config = dict(
    n_layer=9,
    d_model=192,
    n_head=6,
    n_kv_head=2,
    head_dim=32,
    d_mlp=768,
    vocab_size=8192,
    activation='geglu',
    norm='layernorm',
    norm_place='pre',
    norm_eps=1e-05,
    positions='learned',
    qk_norm=False,
    attn_scale=0.177,
    bias='all',
    tie_embeddings=True,
    parallel_block=False,
    init='normal',
    init_std_qkv=0.0276,
    init_std_o=0.00652,
    init_std_up=0.0276,
    init_std_down=0.00652,
    optimizer='soap_variant',
    lr=0.00798,
    beta1=0.95,
    beta2=0.95,
    weight_decay=0.018,
    lr_head=0.0108,
    grad_clip=1.0,
    warmup_steps=200,
    schedule='wsd',
    decay_fraction=0.914,
    decay_shape='linear',
    final_lr_fraction=0.05,
    batch_tokens=131072,
    seq_len=1024,
    doc_mask=False,
    train_tokens=458800000,
    steps=3501,
    dataset='wikipedia_en',
)
Each number is 500 + 40 x the weight over the matrix's rms, rounded and kept within 0 to 999. Layers, rows and columns count from 0. Numbers have three digits each.

# up: layer 2 MLP up, 768x192, rms 0.252, rows 107-146, columns 144-191
# down: layer 2 MLP down (transposed), 768x192, rms 0.215, rows 107-146, columns 144-191
# gate: layer 2 MLP gate, 768x192, rms 0.25, rows 108-147, columns 144-191
up107:549502533426519491526486485483438513502525426515466476443466506491526492466505527503491492544510423477456544489500597441517545431461547520477532
down107:499478550518515594536585515525480508518511461510549457524517454446469501483570538414497493559525435413521545518486564484539445504464420462462515
gate108:541549474510480473496500529582482568527544522509483487510510493383484518429437504520427525556437523481507535471504547515472492523429472473564519
up108:507455514496474490529509518434481484464522487489490513517498469544560516594490523494587431473535444436525502582487474522481495496483537539524489
down108:553517469570516499564453496496511506501489525486492548449471462530497514556510518512534489480520473429498552475518457518445479506460442521559433
gate109:540490455504487510454492455508478479464492542512446485447450522494527508530538458506495459513481468469559494489477479464512518472541494512521461
up109:542509495459550503562501423512475512482567440514505483538564515481494490525490462540476464467519406438486454502609526566484481574452476478474555
down109:550504510473487452476519506502511486448517504501481473473541459459504535520484445531572512496495432484555483506474476519452387497518549489505445
gate110:572576527490453479528488497530472473485527473513435507503565541478473563498515426434481580516476527520387501516469542472480453469542472467409506
up110:451504464496539474468584523452530529501451529465510501523587547450466504465463467520490536455497526423427456452506523501480487497484511514450559
down110:452524482509561515562527462540513502491522502461514490527531485488507544504522504466467507460483506449514459496495510504544412477534513364490486
gate111:529494535528562531510538426564471504587467419551514511486497586490460446478498437457548512490510540481464546520524454460533473485545476455517481
up111:535481472518496456517474539451471525493541542486458469471502511541571510529474560553508515528471493473551481482503554552466529449413514553537479
down111:536465468495546501508516444534530475509532475460496519482526536482487528506525542546460479474515571485498409475503548491543492437493553504479448
gate112:425518518445466464540507421503466530446523519417425538460471530567482467469474560517537455523496543488562473526455477513417492514514500531492488
up112:539532568525468456565562533452445434552500549474550428456543555438462481540500458431455555471485454503460543489509545517448462470467410532459620
down112:494498499539504503589452434441623493467509420494575479493428506474514490534513527488490503521516561555470526499549458464573528487577478567539484
gate113:482424508466448568485539462451510438429530500455479523548464487477496502450437415475464461560472508453474544501526527440472456488463526505478522
up113:532505515518455619508493493521551493473509507473456495533524537491507474530506444548527497513479590480467507515563513499451450456460492525498471
down113:460471516436470510476551513453536488399513525491561504553477489443513524540489531506418557528461542517508517483564515407482486458442506506527474
gate114:471507561485499384580482537601561472454503526466384398529586503488563559450403535495453512518504633519555496556515467408557477530473517529502445
up114:490543524453476463414509495462526504521597632420408453480591532452508515427397520503490496486512554453586508631495464518490607634510517541449441
down114:464554529489408487373435621628513506438514595503501430493495535514498462468390518506425508454580492538467572518468499597465672467497525426560473
gate115:516511441463488460462567528466446491475496432505455508520543498494507483512458546511533494458496569486533513450481528530488521505541513496510493
up115:550574425475485476459532576446492485494506443476504476509516468494517489521485539530518480448485571553504453440510512569462521460549498501429491
down115:443507572471459509512516522509495487444435514458550475386444478473503528525551434471510446498494489510521465524521498471520447517377482460530509
gate116:467500476563473544447477485470545447501530417518571544515481476435436526550506491590552473498458441487513469503497441533526452526460472548519555
up116:424500493450461437402502514526478500486549441505505448481554529497444460515487515493532509479471493553514516564552585527533507453493517464526464
down116:560466455468501494473497533517486524494559415485536470465557489511463500540488475516522554470559457515527527492507510479510479433500527450535560
gate117:551500474481472484503398516482493455449482512513529431493427462444481506560473529474483536487447530461468504538463443528489511534489479523477505
up117:497474490542500460486513535489505468477506525516539512480474449510487481492459480532466499455518542507479506507473471510493539534511522499508512
down117:555514455527513476497413535501502541542537477533511456506465491488452516554508513506439515491496499503488523530508465433513538515513486511512502
gate118:489477532526504488491501458540490543507531462410538509528601472439532515499526502557508485511570361529426528495538488561520485508440507503510474
up118:545516496506449437453571459545503481455490485507551486511488496410537445519518494537456562440486434574436493458519477477583463501575542504504544
down118:497525452479437466462542477535508455494545494549550542453487544609571510530455538530528526510526516469504521505541485493500540555525482521506516
gate119:575496463483529499494450540466516519567480505441495494462503552479516459532490472487484593505507532533531475524523506505526486474535515511505517
up119:463528550562424550438594489552526546512554542480517460510513541531544458526474497509458420441536469440486444518533492500482465548459509475544486
down119:546522499471536500471427504484529483495522548514525486468496428522526463470495464447472492553518560526502497499501539485514494461547474527484484
gate120:542521518467580482400478477465519516518556447480516493439510498431512504516486523478467475520479530567521549476520500558440500473513477526534490
up120:513472459571513512527501475536532511527474492504461510476541539499490490492456497480421510493484494477473470437464408523490451562547512449469496
down120:486531529528556484484482524515483481490588472466495525509527551506461593480476487540446492470526523566463552553505554487458562514453490476512457
gate121:521490455487498462483490483487478483544541530485447556496570452533511481447456536468537556539544539426470528486477520475511511520516487519468491
up121:533513475500521508464457511453497546569526487568476578532579502403539503489414556537505575599570514472502502491475436474509527487523407421448519
down121:510510582523541495490529522497551445527502458513499443469493460472508490529507493513488496508448529540477474459522457531499544522467468466542503
gate122:477452543499504492530495469573420472493542460549507522533579524430524450525439496432534528521510500492500509535488512535526522521534511537434501
up122:506468473474584605555552550600502475454486494542529481502572459497410413545511364463547512535456487508501489509543480499489449495508525451519500
down122:498458497468522577518510520498545479530593489576541573532553517537439462495481445414490594555484599471563452571403476545499458415516533539600514
gate123:529471575477505465568506499469459457502547542505497493474496410591487486530488401522489475541504492513490482554530565437485515507422464504552479
up123:558476558518455449564486525463495477430595491546505506487473538560477493534463544478475530467527521490442526429553455487507505518508489512485553
down123:499493527513521498529504547477483464492554472458510497537512453538450553489447467482483548537482491523499543507521463418475528448473529495519489
gate124:489487556535477486609448514477493477485463499523495519512513509424477495475487498432472477507485410534530487535530491510464516519502468480524471
up124:520492489478547514530496469478507522500565475471461514502472524524518565524511503589498539498488534493461576547480522496534515490458530565521490
down124:505447520516455548582503570511491489472416522589497527538527520446438511493533504384474424526512398577521556539542506548436549491519498449516546
gate125:554478458434479563491522484488546542490468497466408465492574527554455458560525419528444461452526481539540481508493521547539537573488494612510454
up125:454547536396450502529483492546602458542485506539538508422442479502449505560527554595481513529467454535475591606373505510439433497425481562555571
down125:503550538497442505512545558496522557494480509544465513437426482554545402519544467542529518430509519492426493563444523565537489475540512447504544
gate126:471439542483548474516424515477480585537461485487472460548519522490580508453501538487555434477459533497517542420523442517468518560490505487565510
up126:503470529450462595481548543503535492495476531515502430497443500520531485486560505513446541561448463489570455486468520502489518533502462440565465
down126:463496603489613537488411486525513534523485478469522534465481442492501516470539560444442482477467481494451518474449558535498566532430450514529530
gate127:450461521527458566586521524525471426476531483510444483578478529449518460522452500553467455470489482406446480559500550483506527530579470557551437
up127:476476461477433550641420508538449412490542500480510439546540534450487469505393524577525467517508448407412460445521458456510525514581491521457490
down127:462480573498508524508556448556489571536512457433516470455563516504522478457472506602428522485502375446489506434491485425503534528512479502554540
gate128:455508579490503485423394527496527432522441495397495486544421476541483571528474513455512529384466463467426542426543526495516459562492529495468372
up128:587461465535539579585542435485492541429533528515425512448573520459476550498460477563581427523489500535539419555499452510582525483490492471463548
down128:524534507506531464534551491531549540421507513494492531561469491416446467592458481511487448499416400524468477440469480558525530485506474468532540
gate129:499488483513385507517545499527489426511481501464511457500520481555497464569435513492513571459506465502521426499502416533566540505519473458475503
up129:505557498442530509471553528440488492439438484452472470435474472412538498469529465519471469416544488488528554509526560543519500532490503490503491
down129:474510458458495522457492558470490505463536494537456506511513463518493524460534485546479507487548467503555569517524512520563525499465491488484480
gate130:504541475474583617548547532444461482462490426463495468471520495526508503564575531461495405526528459495493565525531521472501536502590534513556470
up130:531499472528583505506520485493510536465501508452500470477529437466566428452508500492526546548526514435426464499482493504469543494508480522472535
down130:471525558505532467494553492507475399533495547434486603539492457488530449469460548516504501453635427498515437491470499548468491459530498473465493
gate131:501540530501449491442460518488527499467457475514455539528443466491521486504523504467460495499494548512481528558464528527431459568506547488409455
up131:435504519531533536483492486514526517534484551521553525498515501531496531422477481514487480472480483453417515485541536445494550537461485452523487
down131:502463455512447507456577467493599500534474582473535488559521509540539494548459487530542448524442490489586488436556559443566572533466505521498564
gate132:552471433438509474555554501476505517531517565551395425504569572501546363468500482455531509518573497430587540452505455443483466610508384451443471
up132:490424468482446549474498487436543468554526546501484475498561545473548441523445524393525510486512536446515495475492508432460550517535500451482465
down132:560517456518441547541543549442571489472474459511483440502571484492447528398547492540528519544578512506475487549462453561477442499487556461520394
gate133:476463457531511558461516579511510467540528471525523489484505507503522514454528497465485512470502512485473478495493490480492502519487519477474482
up133:530493514490498488426511498501494477519525496472487507480476497509481487472490460447478492509481517520491508482523470479498500514506518521512457
down133:462535510485474496607463473532491540467487515518514507528455522515466491537504468538509470513501441490503509534515497488508444526449503485498502
gate134:469548468456538506507470486508500475498484549528551494508485454513462537509499536524512455565426464501550429462583505559474577456601469563450535
up134:577466467533472545494505562494442455503504440505600487443480578474448462518514397490480458413490409553516495449496476528414459524556455452461532
down134:389466466454518451442535530525490492479476510476540552405474481498462520566522529530458535547529475532544437518538456546487544569507392538489500
gate135:547495522449451559459500519535484461466441482456477497540561460548555431515465489526465506467507493499471488542435478559534495531517527517556534
up135:454563533488506499527480481523528454470495494518480490509498469511480484500481502510506474469501504508522481461512475538547445456440508534570513
down135:481508505513525515483445522505522441470529447485503452528481534473517473501479479539498510480464542510527498473489525569472464475471476502493560
gate136:513519471446541516537511467513519496491520514492449530509531477521500497478529502498469497479480475488470517479506535496526480493500522521515465
up136:471486481495522496524527464590490525447484465492447537521483569451445509427544460443508497532508459463475539508498534468552498516486537498480494
down136:512491504467531504527479539528485503479489512495513517476525548491475465490553493486473511466513435466497506487498510468527507486507508519477482
gate137:529505455531508508428513506510504502470492511474520526554425469521492498428496445526458412546491425572503542470498473592473525561512465562546498
up137:511518468566441553464485505503380506534501519512535496443422552542501525432442466532419516504463462489515477467434452586600527555471515450466496
down137:440439472546466528528535526447471475527413517524522576588534496523452484507547580484472504547512586495484469470497433592456518523506503468455499
gate138:521477482479498455554523504535532459590470497504514500518507528564455498537520379525540458559456504425449513507553451519538469503505507514466515
up138:461467466466525488533436403493457448453503491412505484526488521474520488512542457518439586465556514550507515469535503471384522478473517443417541
down138:452518475471461511504558544503480492538454495434445534448504486441490394437482554567640508511535521463583493470436459558458480485511533514454504
gate139:473487439477447486503492469474531565517574527486435537517517490571502449502491548545484578521518511416507458430518527482515540513495504484553483
up139:529482514419484471559470459526470468502460484500468606494490488536544484475527446514540476495583453530506468455469528482546478442519474514485466
down139:490445520515546516375519470414517509492513560494569465488414481473540504567438515490565573569388568525519454493500467499541469530555442471472576
gate140:450492498612522475491460437553490537464506490478547557437533465530485495609514594556484511540482561470490546446488513583474523509485511461465445
up140:460539513550554529467503499468593502470569458506470505538562455487407468545507513510467488557549512508555571480593435527443493540454516445478451
down140:510504497466554530452545508524509429533522537501470576541507483495479518571531465486426503450448476535474547494421449512489510516482532520500452
gate141:413456616504460524472572566524563443478530428439536557512530515496449485468526420526419524439443484511548539543631590554405497433479395492471471
up141:492484448435515528441589538465476536562472549600580428543406448559545499494432544505490483547546482554446496484436388500559546494536532485572519
down141:426538480511448368475471450569468602500418527601444433438485517475493488577537553508569454525514465484516451431498431460524481551557534535549529
gate142:554565468552461579505461370566578474511486493420481535422597460600439518393531519443558502468455521504443445567568461567417516543501486541554533
up142:534440602492550449560455524525394452484537473383497546536542540410544470487528486484505523546516436478662479394469469415525406476565499497444466
down142:511442456467514577452532511439546525388432509632495421453447555540495535525547567487469490446443449546482538562598556522558412448552494516573438
gate143:486446488468530468480488533451504527463533510524476533543511434570535499531520515455468470484452585541439543480558552514438446441505476500536452
up143:523581463508457524502576478515511502442474486465563517498424609409507462467502496555560494505565410505472464528475435522480560499531501539438478
down143:469545537498429518552537435460541485477476495535533484536442583515518514515371456547511461484421455457512577545502482565461497526488453499493438
gate144:474508465394463508513536467528525497509524490500386494492530462488528543460571474493473471494469499483461566482481452547490478411469543505489499
up144:557515557483533510562505483433564550503550526450483536530518479516516478481464466509501583507473496531514473458477490443470456469540427477534562
down144:495447525517574441523485457482460487431451547534523431525555545559460555558455558443529519490408482590480538510531506441529565513418511523499476
gate145:542512546476485513540557501516504483529546515494515504501554513519532437513519481515484529540494511474501484543504521473539526535491449486514522
up145:519533545486514504505471502525480518494529494520527510494518557550547483483532479502525533464479488489496473554515482457508493557532506511500485
down145:513514509469507508594511518509501492518460526528510488495501545530542451511463497485485472489548485475421461473488451499483504493514498509489480
gate146:556457543506499487479499543505481533406539504534573536502473486483499473460449563486457538421495435456469468508571487502491489514524498551522535
up146:509482527534480438553525482488477511474550551514524521491459516541496489455473504487466542461492523483424395468532468405571480529510520518508513
down146:507555498559455481486451511502422454487565527466563507517423467479444440500532387497478473450527486506464460503485501407445532464497515454441530
gate147:485554454520470540436502495515461560507471446539548540460446503514479442439531509504520456435416472500484572438532521511451492522475453610455551